Weights of a small transformer language model.
Size: 10 layers, width 64, 2 heads of 32, vocabulary 2048, 0.757M parameters.
Architecture: rotary positions, no biases in attention or MLP, attention and MLP in parallel.
Training: a variant of SOAP for these matrices, 158M tokens, 4587 steps.
Each number is 500 + 50 x the weight over its row's rms, rounded and kept within 0 to 999. Layers, rows and columns count from 0. Numbers have three digits each. The size before them is the row's rms in percent of the matrix's.

# layer 7 MLP down, 64x256, rms 0.333, rows 0-63, columns 32-63
093:523379458539503542546560577451412490483493488549471461443483567548460436447431507566523485596473
094:503489497530507477440459511547524520583513476544490560438592567513532486380652501478499478532423
100:440424508447487443530487536517401485492592537505520495536416379488424450474506532471525505578553
092:447530521685500453533579517499591487487560505617480464490422544409477496505455592462488549562560
094:544548410450529560401437521547601502549572416519538529479550482536565568503553462397478439554465
092:504454511600500544503526535406387593559498473569545386607455508456486493514455482518515460530533
095:528502502490540469361424570527492422590570475440484475512502463544589548511467442489459520566509
095:519597467619439477464466551488577498435488515603493479507475468497526526471464478567468501398565
107:513400482474551525465528539473554459473483436597530513491456466532480574553456493384404487447489
099:526435514426426471540430478435439517532469500521480476450564535583430463563518510520511477507488
094:427529523548541479397481477440477471429420444437574429563519452552398593477542546479469446412522
108:425520588478616522493446583554456523595446498437403478518547562498522486585440512583546538535530
101:548415561643556440502476534508399478490546423522537541460480549471511567539543510478495563537458
092:575446447610600534488482544561562453384424523466531534590462464467483513526472427438484429509547
095:439501479477424547476525562370455600520471458467511466552480485428564506508569499563545522546592
095:525585546534502394483612489398397518474508488506531500420540568553552485507576585506467523548475
097:533660515432529504511519479457467476546563468464479437441555532475463495529508519496568494564510
101:503447471566477452508509506617467484433535540528432535519416540545503496463429571496493469522530
112:604544478475430485495497431461624504539549517577483497446513564439537534478619416447475502449541
098:581512466485557450491530487503538547513494511516523616446520462409432545518542458533501512456507
098:481489486393589497448500445486586505523545529465505515577501460504497529612413601425507538458602
106:498558526562541490459492564560441482539484470437477439553540576487514479519498580473456483570461
102:437538471614500381525463497479493495504493467413387547531549453505457527577586529536530467518580
096:438482559489524450510610477449478535584476607376476419521563493479543465476386535503551599559486
118:483436455435454530560495476504474398375595485552521498463529509405464532495534440542531452526479
102:537497520436525493523531480521525490509481475479451535518574565489432479516477449545475508542461
091:487465403557553467542532503462544424523492512570519552613525615538524430509410485509498582454502
096:525558397507512517475502338553480547502444522517543528505490531545541516508583554567515576486540
095:523481535487455442412536540443585469472426418504561463488524546536514404502458503483493578534546
099:437410473424535462443551446474569393540489495477439567484576460451516500442552476531503579515563
099:533508555559508472470532567465492615537443490454451518559491518549455454504574529479495582541557
138:564489439436472450513545499505515472491554487512567567487501497483482518504410427486432479463458
108:545399513494532464564497551493535583525489493452510461510522514570455498526408548551497520444431
114:526478487477447527492428406510469424559518533568484395506480530474611572497433410462518476537493
100:517466504418494439435421423522469366546516526515489473543527472494586480482533496500461556510491
094:545480480452450441431541458512583527409438496494571466445569544474439458422557429535485481435480
097:522571493499511453552471394508383551532494507478516512472449572532408495519533494599493460529501
099:506504479464527543399563525515474531507567410490521481435527468529544434425471542429471536513475
106:504479495444491425504581405560409529399556584508503482417450559402496464548467506517445488507491
093:563477497598534435518504501488470551484490449489414521582542530567476493455503549595542513453520
111:528483443572548555426475602503580450501449439528535443439477477494487417500482535473450518531485
109:465542521495589496479602511602480478507500494586492567522488525455558552483512515433524559486548
088:512471553510516407553502511446485502558431429550511545553506450515457498532498453527540495592554
113:483509525586536472519378560490446508485434556435462475462460509541452502500481558539466511531509
098:467552556597568520552542468486491532470510510509492515456560447502549506528475492507538526455532
100:450522654562551430442384569478371525466503529516489597545474425554459531492470543625458496485489
099:442588526503518438580534501538387439469614457447591468623588474536516438492397439472425483481472
104:504587485534545413543528531426583411383475492532519444519465524570449499414520497529524485475493
087:485497483528504433530501527564479554515426515486512549549442494500571563530589497507530498459490
097:512486523434497549502436500462560518427401520442432531603514479493432522508469588510545488520539
093:587466528504396478529472405458593500475503487465527582520498431492592484556538488504484438506504
099:450522555584537500425471465479538488459542501615445517468547477484506515436511506409539506517438
095:447438466474623581557437544552554494539488514509496447508591471392517602488486463492509497416412
087:449509488581432475488640567438504572533503521462582519596416471527443479428571547540480441454460
104:497413416486488486466585522443440512511563421529457549478430602559513532603458533476496581511476
096:533497488522392493547546407521559469489592487492410485437483467516515542465549586578542498508486
102:604519498439522575506450455557454573466522470479551498401565488483613519487464443453430514480553
097:478565559505535488427439494493498500489546579558557513537587431497502619490530535400503561579523
094:497413503508460522498583502427445531464476444478519451466467484577476480506450571587471484452499
097:530479569543514486477475550480569481536539450416539465477484414562480516471573489545456545528423
101:518498465468451489484526535456486498499505471509456497490455567528540487559462466563422476484440
106:545507519405455554497500562488512400437575464475536540551520564509475477517465408466410505546437
106:439504467507486514503420502496564474508474511444578501417532554563529430486574523522526470431479
092:413426538595463509526443544514453449417530518503556416482564408575622562526597494484551485521492